Weights of a small GPT-style language model, trained from scratch on English Wikipedia: rotary positions, 6080 steps.
Each number is 500 + 50 x the weight over its row's rms, rounded and kept within 0 to 999. Layers, rows and columns count from 0. Numbers have three digits each. The size before them is the row's rms in percent of the matrix's.

# up: layer 4 MLP up, 1536x384, rms 0.0529, rows 1318-1497, columns 128-159
# down: layer 4 MLP down (transposed), 1536x384, rms 0.0264, rows 1318-1497, columns 128-159
up1318 114:561527499540559592470505553511514504539514481425479530533469472576447569544512534483508478507509
down1318 115:547475437449482426557444568450427467553557449505549682495418490516505406540503579522537411453542
up1319 115:467536432470459533542361425573511575423461533633417446373517457482507436482533506465457443482507
down1319 112:556487486572525470526498510450483396498621424481435515576492475591437496509464502586461448517544
up1320 109:480478524415435487518443469508567481404496446467545492538482381509530454497503473517502462553587
down1320 106:511503543481438553496575556555441414540538497415601611552571579432486453445505544471529474491579
up1321 111:468475478495560565552508487460536539448415525477523487485498534502416494553473570531564498589527
down1321 103:500489480558498579480483497531494465497533512521448548523466476519518488453434477482449498465456
up1322 102:506559478530396475433482503547464541539466458499434488453471473468525543570472577520503456513556
down1322 114:490484516486548439485517440424490476537636557628456508493481532505510516466589491518420541498580
up1323 062:511498498429478581526532536402490503527396405478452511422535485539563482495400466527489507510510
down1323 062:537467579500478503472462519516440481427469489518515447545480477426437571511534459484537447486566
up1324 099:554456506551464493560513472518395510536520534464513485476448482549525529495584493481565440465498
down1324 103:473572509589544511460518474413435466528421493469427432493437515427521553558437555483568488528606
up1325 111:499442589525442426520491455411523461524550541456563434436490512533570494460505502503468457503535
down1325 102:529586466459548492443440449546472534589523570529461499564499539472464513483544568460419535482457
up1326 101:480508579509466541512550402528508446556458529503540558490539544412553588594516492414485603524565
down1326 114:501528498560510540577541564457513496503488506552425579515457480458489488528573510556460446406448
up1327 109:477549532502514482571537460485506485544565477481544577555470508492423492408525422563500489474438
down1327 109:472576514556540506496505446541460520541481501669566402552433485405505544523529525434489456475499
up1328 092:460534656546475490561490471489527524485489513491567481552515457366496458513568542484516535483540
down1328 089:532498378472539534423563435593542502525465427541425535503499502591492600464492451498456483515522
up1329 101:515489455476436597426517450468475511487509490553584472624450555477404525529514446434461494616469
down1329 094:498490514536494461526433520624478553455523442396392650512562451555503477551498511517553507514570
up1330 018:422493497461426488508493469425450510544482443501468508424527465480429543440541497427411550542467
down1330 017:545546552534553491542524525545557474469530568507574494498467594508576503558427507526566464454468
up1331 095:450470475488487436492414542448498510537405510569410539499541493438532515462520568457547483490446
down1331 094:541492492526484490493620542570481486418588436487554451508386482487461512476539445571467529479479
up1332 096:503526605515531600545515512537484480538539571472454509548527480557521494603567539567615520528484
down1332 092:537558472504499455499455490639496515535471536517514437445440456530550474470470557510544434461412
up1333 097:532447511394453489474499499515582560456496584558450500548500568497512553497545532646510470469547
down1333 103:520543554470477502525473536424574466540512530483482443456512523530498437575605517494514507481584
up1334 098:514502582496448548539440445390582534529430533551494513541511529524501396591506474542550446500409
down1334 096:483422444515466453475473500424518531559501384500465364463505420545537479377522468537513466451524
up1335 085:594453547547444515507477612469488568461574423548492525512504427449514528507507467556478595477451
down1335 084:489582474456482432452438418502550520543490558508454495462454481496427460506534591484550454546556
up1336 058:373480588521560485487583389523516528562516445489508419509491489475474473474434563448412493521486
down1336 057:551573445521496527498479562504500505470509466463516553474520502532441461559503466527575483482527
up1337 106:462504538447536504398435417491478485506575459501454368457426485491487472480540465556546533471554
down1337 109:506455531495575425397384428496533497492471519545469464477532500544474418533457403534496477445524
up1338 098:464403450486449508490539470511501566492413447461565532550457481441490503427509493514498537514465
down1338 095:503576445512468387491525504512456521536573613548470503552596425492406458540402433460470503546443
up1339 118:503449470475427508472477495538480485495487556597506504591418416516480493455587488478425515506503
down1339 113:495551509509587441485546520520503520524508455412491477446570621457471576543446546525525485460511
up1340 096:411599535443467497502483477434591410489503454447471514565585443456494437495507520523572452492506
down1340 096:532444469630514554482501519549490520489557465548534532448443544463488581441492404488456592396521
up1341 044:400486493476578478558516526575476423624405489486460500515510529544485526584482518504593521496444
down1341 043:532525478544421540464558499421509588397593489528472516523483469509490508406551499478383495514529
up1342 055:449446449526533486493519460520499446501515432565543543455525494511453465512540533481533480495488
down1342 054:547507618483499497539486535567412477448487537502492461511437438544543493495527491514508514549541
up1343 100:556524446448533555495583481503531548475555521459571441534499530566488483501457525497558543552478
down1343 104:497489545454444498540462544511592507474532431561390556569462429538490546498479466526456566628520
up1344 091:509496526482531443580464555460518526524489521512487459512514546406481429515568560491537539588514
down1344 094:480490504511489547383553504511500492418523473567564476527534495534554590456518451473441491503505
up1345 103:528530462547426557452577387442455534506469488492461488492514449448501464434556510501471544496600
down1345 096:498469545484446445481510573515455425464593507516495531498530635483474521512486541552541425517414
up1346 026:517496469484563543509476442463462520476385446397465427504401504477457619443560519505495515425474
down1346 026:508503512474426440536532503523496526479595528597539549539586514491574439570442482480504451544524
up1347 091:523462514527491552471442510513504514488588581434468421514533536414439593527584501565607478449451
down1347 095:640444527509548461471540457553418536592558413557583549458431451535499507575477553523545485480462
up1348 120:540450530476502551446510583484432503561543574471518559504533538483494491514491498510412525441565
down1348 116:533451490542497510458498508545536463467524431566500510422492549414485543526506538457499628558474
up1349 102:513440456467456584565437454544559514469521433542442483498538512527574569490572484486459515492480
down1349 105:503509541561520515511485466553609573465514446533493454459479518460621565367519465467450536502537
up1350 161:484587477470505548539506415521596577481565513518483546594569554518551524544480452496533603473588
down1350 190:494596447394544497568485497471662567499537491540510541529536483508504524486409563499517560507493
up1351 072:414527429522500512464456472526533501399521439477515464507466481524454581521496509500505540527474
down1351 072:533496573446476492552506490468464467546432476585545490493539424457521434544564431525475463443521
up1352 026:505448448616497459462444429491517492528567557502465528449423457489543494556505466527546499572443
down1352 025:478565544415512546592514508503472512456467424481539537521568566504482509467488549502511482470530
up1353 031:377502449483518453468466461531532555415559564498527372490556490488500368521568509533427530534470
down1353 033:624525458497498565564524523445441416581437458506499590570458500487512618562444491507590413463504
up1354 091:529455524526570559528532408512569488467433513479459561515459485552395493493440508546559523429556
down1354 093:566499540516577524546524543464484577495578575487569496490488491524584501434533511542429608507501
up1355 120:419495597482403499487473432507501459508518434554483485501536549534520489479472516559447486496501
down1355 114:557546502526486487434511456543516507564466529471549518557544474458544464489455473472556504526393
up1356 117:445411491455550533460547460466478495514526492506508479460530528465515551534570496502512548476623
down1356 122:484608359539468501464467528456570470576501513509531450522494469482543465465549517426508524434463
up1357 107:500536480482514476553616523450522504531453455504517532485597446488497541474531451589506516624465
down1357 098:560499512505481517432369511476501523534522520519495516493473551526524486515478536505558462437556
up1358 119:473555381439580551526416537448525488431543464518472434521507551470542501460384503488489516525518
down1358 117:436458551514520459531537568557479404495591578447572537364494497537448483543564574461511459528483
up1359 110:506504510481494566495518531466528528479456383467463472669434465448589502461504538440523504555441
down1359 104:570471410505510530548492618483510506511469583448512546508522501557450489596525530595569419500508
up1360 133:484494389480536533433440497433549444431538463487428586462498534520517523550474421487470431530510
down1360 125:555500514497573432448414555536512541484432580509528456438545510479421499467479589538540549477551
up1361 095:549529435469527472553378385584486495425517469469490440558505462467439442587535478491628410523508
down1361 098:516661570499470462475590556626530474555424537598493491553520511528516533548505463496477535485539
up1362 088:434423513529494588544461446570512490485495457504522551522531560496536486501513560520499564541393
down1362 090:441578470571590479461431441520533560403500501522570537552499502474597453580560474554456493434543
up1363 094:471601442592522533447534497471487479519517568450538559436482529503447512530576466393508495478428
down1363 092:523477582445527447466470482611522501420511420508386421540506452508487510454413453565606436532531
up1364 094:586469583520459528429464543556477509556466462567519443448478415474576490432551523557540552524479
down1364 090:512405550536442519516429432530545472545442421598500512519489527437520495515485492478564615414502
up1365 127:480469538408497509489533465541523457431581523519497518464523425540414548471505456502445557513552
down1365 120:433511432540435488609472569552488578498429434484448582526415539400477499487494537451513432492524
up1366 112:375464517530552568480481545458475476418475424423480548510482533496505588435531452486456551502425
down1366 108:505564451442475508520532468510437448495461528596512566438593413496616612522512530521533485560503
up1367 105:509450481554478475457443481499564514543510557455469463501433553514554418586459517484507493577500
down1367 104:497592507504409397424481395404445544420448448613604490517302548467520546539532553508620554481529
up1368 057:398521588488503550419462519490502509457548529543431511488581537550595578451437491523603480567509
down1368 054:565439525448569491412529406497496494448511467478649404562536454469434487568438505506490426516514
up1369 112:525521527484448535424383475524507515465434436465551451563554527479464550581452498435545591603490
down1369 119:448444615426521535454525537541549507465478548566502536463485471477469460507468522482429566423460
up1370 112:490480515589520499509523430527542469506485547429542483513528539564570451460547470491527468614504
down1370 101:482529553484530544490457538500469576528432516454445509476467476481494574508479504503577572453559
up1371 105:546511490394533445467480517581367487565491489415453396511534506562506499457539533453542494526532
down1371 104:507520600403460453499482469500474557498443539452515542497522506520393484542488565536446567545551
up1372 064:518494547528469543537473475501431503487465490474448464466473565603541511578459492455492485526524
down1372 061:481531499532459443510540534431550536522472517466556542517439389480552523464507507530448548438451
up1373 091:461475505465466473499599555622459483572518499510542475526450517526542556423530490489521467535528
down1373 091:488515467539510558562438454487529502449506466536476517553459504485462411584434507570512540465434
up1374 118:424486521490453520449406478523511498523418554508518460491526481567529420558565516473534503551455
down1374 115:603536589501514422574587527467423465433571460512511561525567460463524479443478492471494522479592
up1375 134:481439600451542439482464374524584552498453493517432538516498571523498531608422395522517527474562
down1375 137:475547475557561510535457478465517451537567458495488567488456672456429478498537531489444494437523
up1376 100:518535532484462538443480478621427549504534431511565534503527534440530467526555506574467576481470
down1376 099:495506425546530466632455489506476534512539632466419482359523506482408521479484572560554478539489
up1377 117:469542487390530493522524551599478503588495437514519510532526529484503543532433502442471502421485
down1377 113:463575487551460590484340478526484483477488533488486465468451531587503540492507592471475516558535
up1378 095:538591428539467505478444507414457576435570510503504514548529450510509481582505583476468500560510
down1378 092:469467481499437550467529509554534447524505517542567547559377546548478506471419453461495562519535
up1379 060:503498472568511523537488407498564429452578440518523554505469522452480513565528499488502454475565
down1379 059:459531470487475495476459602566450554552453555449469495468469493580483490472499503465519505511494
up1380 079:436523478534621575474493489542539533511444451453420476513535474554508512494429468541543551519494
down1380 079:469466545439446444503528548562469556449626557537546452492567503478490541487562447488485523478590
up1381 095:516489446566514548501524511602517483537542502465523513608517563539493515526451482315534445404512
down1381 106:560465475451418412546542537491498487419448492579450452466502372477510502457497553405510494515430
up1382 108:543507415535504481502492516524553572496533371550524406523541457453501502512487465395437477511586
down1382 113:504472570439477528556493508494460470526505523523480434511498516545479480485480418504544505547367
up1383 099:520520499532472438522427554504457538541421535455437553470567495545545442517517553540460498495517
down1383 100:544467569561396561505620489506465512472513445524531520634534434489471421505495464541583485402517
up1384 100:493418445522535536406468519429447434543536537496465477528550414580533559517522532517516521532513
down1384 102:511494438477608453468547443588518546555515556432515476479400492559511490476512525516539447399467
up1385 106:474465506469527487460591560588481497498455462586447555467386497411527441499485556450491519517593
down1385 101:555516531430365467560457509445529522498476506488497502495535546588503503425545450513563489548470
up1386 105:476540531449484499455399509503567500516495545605564448489432434549559446427481497437589399472603
down1386 100:589479497503486559580472458562512476530488448598462558486602521544456540492457419534532414438404
up1387 088:501517522530508554437506463499511505494557531543469525496534546548501517482636396507508474490568
down1387 092:547529581465509570464491497399468468506592599560464466470479454504501463527436535567577505482537
up1388 110:498514480572485565486486547590499485531508426498521535571563517567397572583429442417558400554455
down1388 111:562547465521518493633578543490628497470556496534528523479498475463507479476479540482529442619539
up1389 099:431427490451489579527575450463521510510440389524474490571536573446541509491495532443526464488460
down1389 096:547637454543516500469445580535444501517497548461584463513519488515496460515515473536512531485515
up1390 111:575484587537493468451478468442509566459561483528423470532477496579530468425438689513574445531435
down1390 113:466476475499469545604540531423514479586518591500505457449490552507539535601594463587591508540499
up1391 093:433530586474480581506488446397630485458573536522476472475553558592485532517598455545456511563393
down1391 094:507476554500504534467523486388489563453500443508439549404519474492592463567532554561508521543475
up1392 109:529458506576512552490524546545438451459491602460426349518498561538432584466555444524537502516599
down1392 104:464485538441519486508499500445530479396517510537495547469489461445469511426478603477503529539611
up1393 080:483562550454398516536445489416548451530399485491469536396552481540529601509508487547539566567521
down1393 080:542512445562558516533571468553468551461531423514508490535437506542473510484494411417479424448516
up1394 112:490502603570578465527560499466468536499551459500525534562428513541498526500543456532515481473474
down1394 102:476484412492410489502476540515457397489487476523506433462524500425527524470517511443469504587467
up1395 114:468536570401477537501442503491506572499531506528492535473522481564416557528518570558475464616552
down1395 137:544427441639497441494530491592490439492500488440483429532461540448568471550417484505563509426479
up1396 116:543542532486431556548412532463502466507489543549395483609461528557448487445498545489501429401533
down1396 115:511494532540490474499505512484525479548441565438532521448458488474559581465527535509492440521514
up1397 104:516502457478430500454481455554525444566514430580489464487559543527445562504519594431516546454457
down1397 104:478450532528582578522499545464453557584418541501496527516430564464537490517500445463567471525507
up1398 106:404623569609488561492546458559485509504583523442542571556586407411506511464415479555498486450531
down1398 104:540493409527426467545405477560500540479494434480510497398478518518531593562516505490551473458519
up1399 030:538521459557541527416499494502602533497467602439492445588496490426510416467596551471473500449475
down1399 030:472466553433536496559502507464381492545510395499512523464463444571482571525448461600554422509522
up1400 118:548532561462571381474498449440434486517442472564555518412513474521423503524547602541493452414543
down1400 116:554530441561528399590588479538532532531418513465502392524530544627500442453464475547547509447410
up1401 111:492587470450409490391423555544474367384491483516573543456473503516548531463472501456552469458518
down1401 112:499533587626331535490504476411445464547538607487498477505506535532513552492591443464405486495457
up1402 111:511463478447491524559510545534499515464587542520509519498534557533487524528494478501495480458456
down1402 116:571551543616444555431484552520518535491499458512512527515523480474503508571414585464523519514547
up1403 120:492459556545612529520542466430630512523510502557531497564519572587493454519413455535468476504472
down1403 117:439509478542543440446494523554451495526543581462511486447513378345499526561525489524522469497564
up1404 063:513570460511467533474448537558546512410486457502523536518556473565505379396492434385531552442541
down1404 065:540490514473469516448497479478477484497483541498483476550559462577472594455459488564499460521479
up1405 089:550615507502403542455529554534455521438489521486547517533456578576527502473530565563398478457592
down1405 086:453491559500517501558514468485577550519496498497393363497616407430443366479495473445542540479506
up1406 109:506495479427470449464465551596469517496472476513449583494446553495502525467542562489598597566454
down1406 109:508549423377476401468559487419490535546494497477566499452488436429492503512475511507361510503522
up1407 106:484473506414487554461512491492532534530531542511445478555485515595555499476474601492501584504411
down1407 106:499524378497484476453477496502450424396541467445607526548452521487416497496508487442514506544509
up1408 032:577459547542509548493513461495542507409434532420524464503483435458448519499492523455519497518465
down1408 031:471496497449483459501477528489498560581580463516426554467525542533518450459519473484490481484525
up1409 119:460437500512539523517421434440451484573553516478510447595538513526584420473578503533507518508578
down1409 135:445488559460640567563433539533502479539496575496485500538486491552463503479521476468489465483544
up1410 089:456477474432567665522481528542507426504399498501502516439517452557438480456511614409535471428540
down1410 089:581570520576502473447530490478466504492575587543545504574508562525589582433486386612459544572482
up1411 088:453523533463572629401433526503570528499491428510511399463483458448441481423532446465519470452413
down1411 092:442578489534519499467625486287468532502524549448560533493469482549558552507485483485508618467433
up1412 105:485466469503592574490468496556396442487547498516495567494570477590614450503482505554491553506530
down1412 106:448461539528447503512516586548524504590414523524529510481499502567493519450468447445460370581452
up1413 108:526489514463435595494439500439499487527540487566491562470491523457531522478555547443453566591559
down1413 105:425439437558478443490633544523481479547447520530615449560576467477512436464479550459472502536475
up1414 089:502521473515535508476469573482480441510423542554509478538542625459509490562484484456588470467548
down1414 088:513433498543411527524558541458492486523460433478443526551586619455499534479594479461520491509525
up1415 105:462520526507501497458464543441476518474486474453487390446489457521437508406473493420450516483504
down1415 104:590493536464433516609505462472539542518508579506450531471475605472448498543464480483503476541487
up1416 096:573510525518501549538490490430453480395535444478476480569441465581570408497538533456535480508496
down1416 094:529472470592478502466529432509458486369560557515531528433567446454514443525459419528551501538606
up1417 096:587601452567564559450550614462588567527511518466453488541464409586555551533534505535441550480534
down1417 092:407478539491471529536526465557475453507526502484575420504527488450457482487440460469484433536425
up1418 110:533455449507446556422498559512514550560498537476497413478429496605449529557403453490531502551500
down1418 109:573556575533496434483405464556562448503572566537475523469423584475508545486496455459479555531555
up1419 133:496542576591540554540478460516477480544537470606440569496520502577483452496565579509436441506507
down1419 136:393478525502522485507494462526513521445524567496541415503441489482559501536546473501385457432579
up1420 102:541385545588483513519550496415484429455511474425516525591404475549548494577417445524478437543469
down1420 105:434443441553458558510441458477511494543445501447504506554443442502545514462484419468498544501510
up1421 102:545510536558524484450392475445464411449458493410489450463478513534534478595449512503515510502470
down1421 112:542613529617510518479562483412452478494471456543487419539514449502435459564508480520543479593456
up1422 099:560460514527522500444507466502463468560484509466535496574537500426528524464483526571476531552543
down1422 097:501535581499460488592548477473501561462555481556410516490489522461454476476510380538562531476519
up1423 100:473525545472436547477551455509485470478477511393505489525483516510598488391521477514477470557456
down1423 097:517410516485470477497600599500498529457443450491549597544515495486449522571553418570524512477559
up1424 112:519458517528441541556545463512519470523487418417515503525532573449503488472508497438470641555440
down1424 110:473528495503609493449485490495447598447430513469450519473461413566558487515462521527580519479519
up1425 025:449517479579491440497499494474452410501540499556545522463503525544541581510465523532491427480554
down1425 025:504475487448540560579484565541552581484440444416460440515453458489467411496605524503480513585422
up1426 106:485485480449468469474453499560528524488520463492508522465574578546492561494524539504598475502468
down1426 104:460490540497537522555475435457525504543493443499444554460468521472504450526554391494434485543550
up1427 114:522435494447353596537524533499575479615391450632487536555585415387476521446436527511519504528470
down1427 110:419535426457500544455436403495580462558485512474453586573519547425555550440481540458548590582441
up1428 107:530547412452586467477477444477499499500484456436554492492456537474533504568590323538514516536477
down1428 111:564409519518585530426516429458491520538500438449540590603414480478504483510522505509558443479391
up1429 045:449532587517553409465459554514539500518490516401454548560468499549467497463567520515509526579531
down1429 043:517465448513414595502533497462495545499505542580526440360559570455496528538403501569471465444439
up1430 044:523485505428519465507626502502423356502497509554443571533530441541564430534557466562488526528499
down1430 043:485516530573544497482406513609571534542475458448531343504499535471443550476486485479523385561547
up1431 089:572478511509535654491459500378438520480504509496501492506455462541466546512460528383525561484523
down1431 090:449476483469415411563527567550578389495475504456559443572579501496488474463510510516449500553509
up1432 105:583422511466477547542489473498516502480510577412545431442573645505500492484467489553499547621433
down1432 112:505514540423582505417524506477526480427563491533505491574486450464526432524614510533531600465499
up1433 113:493474532509472475471452607552475520565419536505455517422354572509514552461489538487499472514443
down1433 115:460456486452525517539487468473402424483623502488521359453465478493445523520525553432535550498544
up1434 126:488512495473518540386548500532499520523490526582517450432539458544448573403502486476450402384569
down1434 121:551461538476502477500435532449484465497527523491514533551561600493521501491502483528536453402414
up1435 087:508478449509463540373451477486536504484468430500498467471523531499527555462552602541506473498449
down1435 084:481490518512564445636465516498434548483528597560494515427511475498493466528474429449493422494549
up1436 067:575478554483559568537429556503497491525426537560423465441432555495511441478444530470499543455509
down1436 065:387478504540553472450492558532476490532479471450505598387537468437514506481586391443482503500465
up1437 102:505443505447592503500546485507471622495522528508526494513549453485465478499519468451574501394575
down1437 103:569417527588514447445524540461508550436579508541532540509511495481503547589549451515497605431505
up1438 105:511501570445586598552570487474424543449532516485535535466418442525496461407443574547487562480411
down1438 102:481488382552569524560462558507504503542513561439529516502466525541485476559463508560472465517648
up1439 103:594492538550429443458523442557489515532460453604524446490479459431551563480571592473457524486482
down1439 103:509526542378625498458477534502483436539443519475645452429555431562577589497501470471547529564500
up1440 119:526476620470610487435554469536518514433551494509456496525529596490467503472501524547438557496501
down1440 126:480429529483523556531569412489507539511548476546566599598442532407543492501508537541449494536502
up1441 099:503609551511496525601462511571418596562521546436422468559560446456419469473538501473513514512487
down1441 101:541452465524446496550543439569501526488563412480493456580533530551506496593486508510514479512479
up1442 104:458530507444497475476582512550481471488509491462487478482417452530510584523471516501448531531462
down1442 108:476438436466478523591399517438483602464584487585415515436562413504499499553442456515520488457493
up1443 108:570397518568463494519519479562504551509563473526504483481504610484509402463552412585436457535480
down1443 105:476603491565488479591510520460497506423538465442482473513473603559554536574455563431522523516500
up1444 079:544513520501529531562533457420456466433514608444511406495484620516507509483548551436539472453488
down1444 079:470481485547508532428464544499485558519503437536536554492500398471509526512469449524500515558530
up1445 042:598416492417435521531461560464501480450595506400480497476461512461518494523359529562489439544436
down1445 041:409542536536508505497531406539423640490462434564481493552536526468486474482576580415484533519592
up1446 068:622563505550454548518565504464528498451398400550539588458471533546521466528513479450463424437547
down1446 070:505459531396538515475452500461493469483575573455509457508526453552616435544528537617519501490521
up1447 088:528510519496546538489495472456507478547488490575564542399533414552408562464467369568444457553490
down1447 087:491504504434512463456460451546526496438500540459490531575505611514553418556503570495588559459477
up1448 106:503527565544500566578539525530509458442481495495572543556519519529474509514450513386567478516490
down1448 113:543467535520497512464488557477552497503465511523466438459458514454555490482445511534502523451427
up1449 102:477476630434511460502522668437494534537529541493453446572497453574486532463603472509479521505490
down1449 101:544464448505505512515570482528529517492472424504483519528538514546479464551381468507531510600474
up1450 115:562448408377549529430457490475347470500618426523543486462495533572600454502407427454493506496592
down1450 108:505517568502529506576462542535488559480512535464526424593481552458508436527535493525454422507521
up1451 105:480523424499561498574520470452480528520473608505569514496495509543439512562517606411351527525446
down1451 105:597501542523500539434459507455485480498534408551459437580498462514483531426485440573634484493556
up1452 100:544532420503564397510481440489504444522525460580487446530544497590461525458488510575467556499454
down1452 095:495509508509446547510477473520568536470509574445442587549501532454596539503436602437597519507517
up1453 107:598538481502521511454565466519428516485511487482518511494526541485504521495481480526478528501479
down1453 110:475445508504511506503419513499524466538454451487565485520429468496419437567519452495405468445537
up1454 101:508595409464547456507491423491466455451485424529545503480504522589425536591537446429585408468434
down1454 100:535492591502421519542552601540502517534587451500488422577531505525541433496540459514449600597576
up1455 121:479547516536569529562545526514482425493496514550556384452475552506380426402545453507506531529534
down1455 116:443434541476494481536464448509468466523592477456551617566381481498509536539534556504507476504476
up1456 075:515483482517483579542487411544453521569513506497462511499505460435604532564567495524567443514482
down1456 072:534496563453539416433488568537474463468519558501548527509491571510427459504426529479467553499514
up1457 086:536479508532558392412509603461493450534539525448538492529464452452451469496468436494546525486495
down1457 086:480567521511502538541464543466468566501500515609460555531554580563506551426511538436452495483517
up1458 111:498422425500510511420493510499522471437484429525475466506490435510394528462417447565444431419525
down1458 109:544601573437585431494513420505526512528539516449538584544474526551596526515549599398488569478503
up1459 100:450545532437505514453564464495489431557486509534492522505557469422468491508425447540523510557480
down1459 101:580417516522438462495569493440550527518450460503532440516438488576478494498633399442512503519489
up1460 121:531516403429577581626477474592503482496503509481452475515543411504500484439455514428597536475512
down1460 123:519504468481454463429564545551532575439614466427484618512519520538539472524516529435561499463442
up1461 113:530523564536501424420496465533529516593567441451464536498553551555525480472472347506501490419432
down1461 124:440527440575474496504537488390560544477524557504475486522534554437512587506477473400384432448453
up1462 086:478478615468489477466442493439514518518539475499472491492470479643445513474464569453592419463438
down1462 087:543458471538455549518499571577484459499441482558530431510509514429626545578542480492418578536520
up1463 034:521566464539474447426482452494535559490467473463561474543541495533623470541464546490559559542465
down1463 035:495447517466530606539508521465463446506514487569459490507455550540381470434602468498484360518498
up1464 114:609536490562568513423590553453468469544504480509457552587454484574535473508437532461524461584490
down1464 116:433629501516445510570439532481457488543502543535534519505508402516499527573547512466349549528509
up1465 097:474494539517516527457558563541555442457479551586524525484507550510536471455436523477576556548482
down1465 096:481441477438539445570445448462493474524500510458435467479477473423464465450487424457422514491575
up1466 104:601490485484487495490477488501560525450473503472502495522592428498538441463566456481505535474521
down1466 108:436512445514485458468540551522462505499528409522577494478464501533440498579583382552567477565479
up1467 101:471400458473541585539514521527636535501488492438454549563509453493597534489473449525576542485389
down1467 100:475500528457544493590470467535445477507441487555627438438492504493473556567486485505516426550505
up1468 099:502434375576554481473462587427440611549476481505457538493442463532570473483451537525560455472447
down1468 099:495451487553502475460573470572536543459386448523495538545619557490491489514511469421414536419550
up1469 060:528496476417483552544387528551532559530494440469525491593526565595542518434503502508428428471507
down1469 058:496464472502532459430646533510499468480555489559490417527530449431469500509520567487549444575397
up1470 111:460400453402531548508448481440503500432494522439456529510562510558564449453479556568503516440521
down1470 117:471495480470574418532554439405491514533487630544414512505481393439494433513496500412531554580463
up1471 117:498407474569583514479449460551490446514545473418456479655550466462560542477572402515489548454496
down1471 114:423515441470486495471600502483484483532578558484531532459522489462457515482494549471490507530497
up1472 106:450478526475402533426506494625444549560524463507544484472440472565533562489492510516509410512603
down1472 101:538514437553496546483443511444531446531544609559470543507523565517524483510489478481537551453544
up1473 098:542534523465506492533491482520522509561542544456539486432471520495488530464514479517582454522509
down1473 100:503538480483531494538517528519511573534424505502496478461383533409561429526469449526527496527481
up1474 115:535413448442517513510514490501551534482367456451481531464534506567504497451465454520545470425616
down1474 114:451508508475443525422484590521519495549535485439486452483491466613541492485556441559441452643396
up1475 055:492493587492487584442484585505431564443531475410441465545508615464468520415498440532492457498396
down1475 055:473484445504542477530634560524522487460496491569439474485441513479537554645485529526512509424534
up1476 069:547491529492550536480442454439478501497503522461502501527542571457430500458518578493440496475524
down1476 066:546464578444480524488524486502506555525454416508515424481449510509551519547505484551546413545451
up1477 103:548493561519514545503503439469491456486499545491441526566374548516527478592517471495489464466470
down1477 103:461510484424506582565491593504558422561400529491600413456491569446490552491500467457607527437484
up1478 099:581499488492504517417538506479570529492375580498550472596441555531385495447456596479534508522460
down1478 097:409457421390562546493461450519506521427613426568577429424487503506543474536482448498426638496495
up1479 066:617451488556508542445508378474444494528514566463465440544449449487456515434442567549530475490405
down1479 064:477610531466575511506520594580491462499490389512493593492540521435478542533531464456498417482582
up1480 101:496524539466468505603475529433502528501508419432530608463480578503510499458448520534399472485482
down1480 097:558474456530507613415516426579550574553500507524529515578486485452509449525538490541526529502569
up1481 069:544510528493527514496454566408520545411506473435519439552503580524508444496471491438574474459571
down1481 075:510453471490561557509608487472406555556583526608465498480517440479443466510499526530411426508575
up1482 095:479434507536456368472512510567475499528490515540569558562544516457573536550389547525538576482439
down1482 094:541498414498523605500522500417492595405493520528458452382432493541445570434606535496450474439444
up1483 108:552464463615445568550543566500501530567567529596534449480529367513410482459527507480509551478518
down1483 106:491464494474517578432452475524498441477531499578468470472500541459507502484592512559466428421564
up1484 116:447497455565534375494450474422435511526613537513478477613534541599534553525524461444511509598521
down1484 113:398403415553432473535542453557510460553480570423511528490525478548523427467550602526436504501462
up1485 106:486508519368490522420644521505426478484468494449530491511412545434502462468438507558450575491438
down1485 104:450524517529485509522497462541516480547463431538588462479482494490471488478485471604481527522538
up1486 113:446540599505481464467518571502450430431457516488516559506534521408601411529465505439488535475502
down1486 105:510513441489451447463501477622543564522540510477515483532499552573406473473518468472408588497537
up1487 086:559541503512557458582529529496409463605519462532519544607500510500463532480445538549494459498445
down1487 086:497510500469552514474442577462460539400505580456442468478549523599441561445484464506500546555520
up1488 102:487386485669428535547535533542535528547565486500528499480543524522473473612510568526564452561588
down1488 106:458544483448608505468507503443437487526487470506496539523558448467533575389450405504484537477450
up1489 095:504508505405618425462573495537500512479471527367491431510499472483538460442462446564534434505512
down1489 095:495532428564433451466522543604540486467498462528547488526523531473499518561526478492462426530512
up1490 117:575446524378572497564549534489471412438588435512458473555491505466454494457546589461530533453375
down1490 114:503540490561515525493610492490539453475517647447482544521510486488512464518537538564501483552498
up1491 105:522461498484393462433422503538478536588424485495464482476485547503583486488548418491455493532576
down1491 113:520522494474466453512513487538464513410539603521472525513474530455538537450541517527526512447449
up1492 109:433474524488547428482519548524508443466504492530476453444603414477390525553499447450470498599378
down1492 114:432675510493471488512572468435514527545542523537554523661424570447433525532482638488450486538594
up1493 029:563488538525477453476490470496558418583529439412488499504602561617386483521494529475543491529635
down1493 029:438491492513554563485533496519473585449482508599462535520401371412575525492518511492403511481399
up1494 088:560525500363488393500526512576403443481491455492521518456499532610500373520511501419521526479482
down1494 090:468467476498503514484481479462524471448518476474487447604513556459465478414433569550546451488508
up1495 075:584527546539418568567558446582609493487444519537513445584543508471568486464531577480464564553558
down1495 075:471486418465487433407396519470447572476553392448565547377530443457490551501465387546518417449460
up1496 098:597471522580409460419508561516380464517514491551454479569417490544503374604529518456498449534476
down1496 099:463451540451603552448419517564564497432506540523536490522587475423532532469516431541547474516442
up1497 103:535429441553450475465573443469544455461469418606539439512477590559552419544357532517569488485511
down1497 105:509487492519493488511479567560473447506498510472620542468520513512484484388482530460489474506511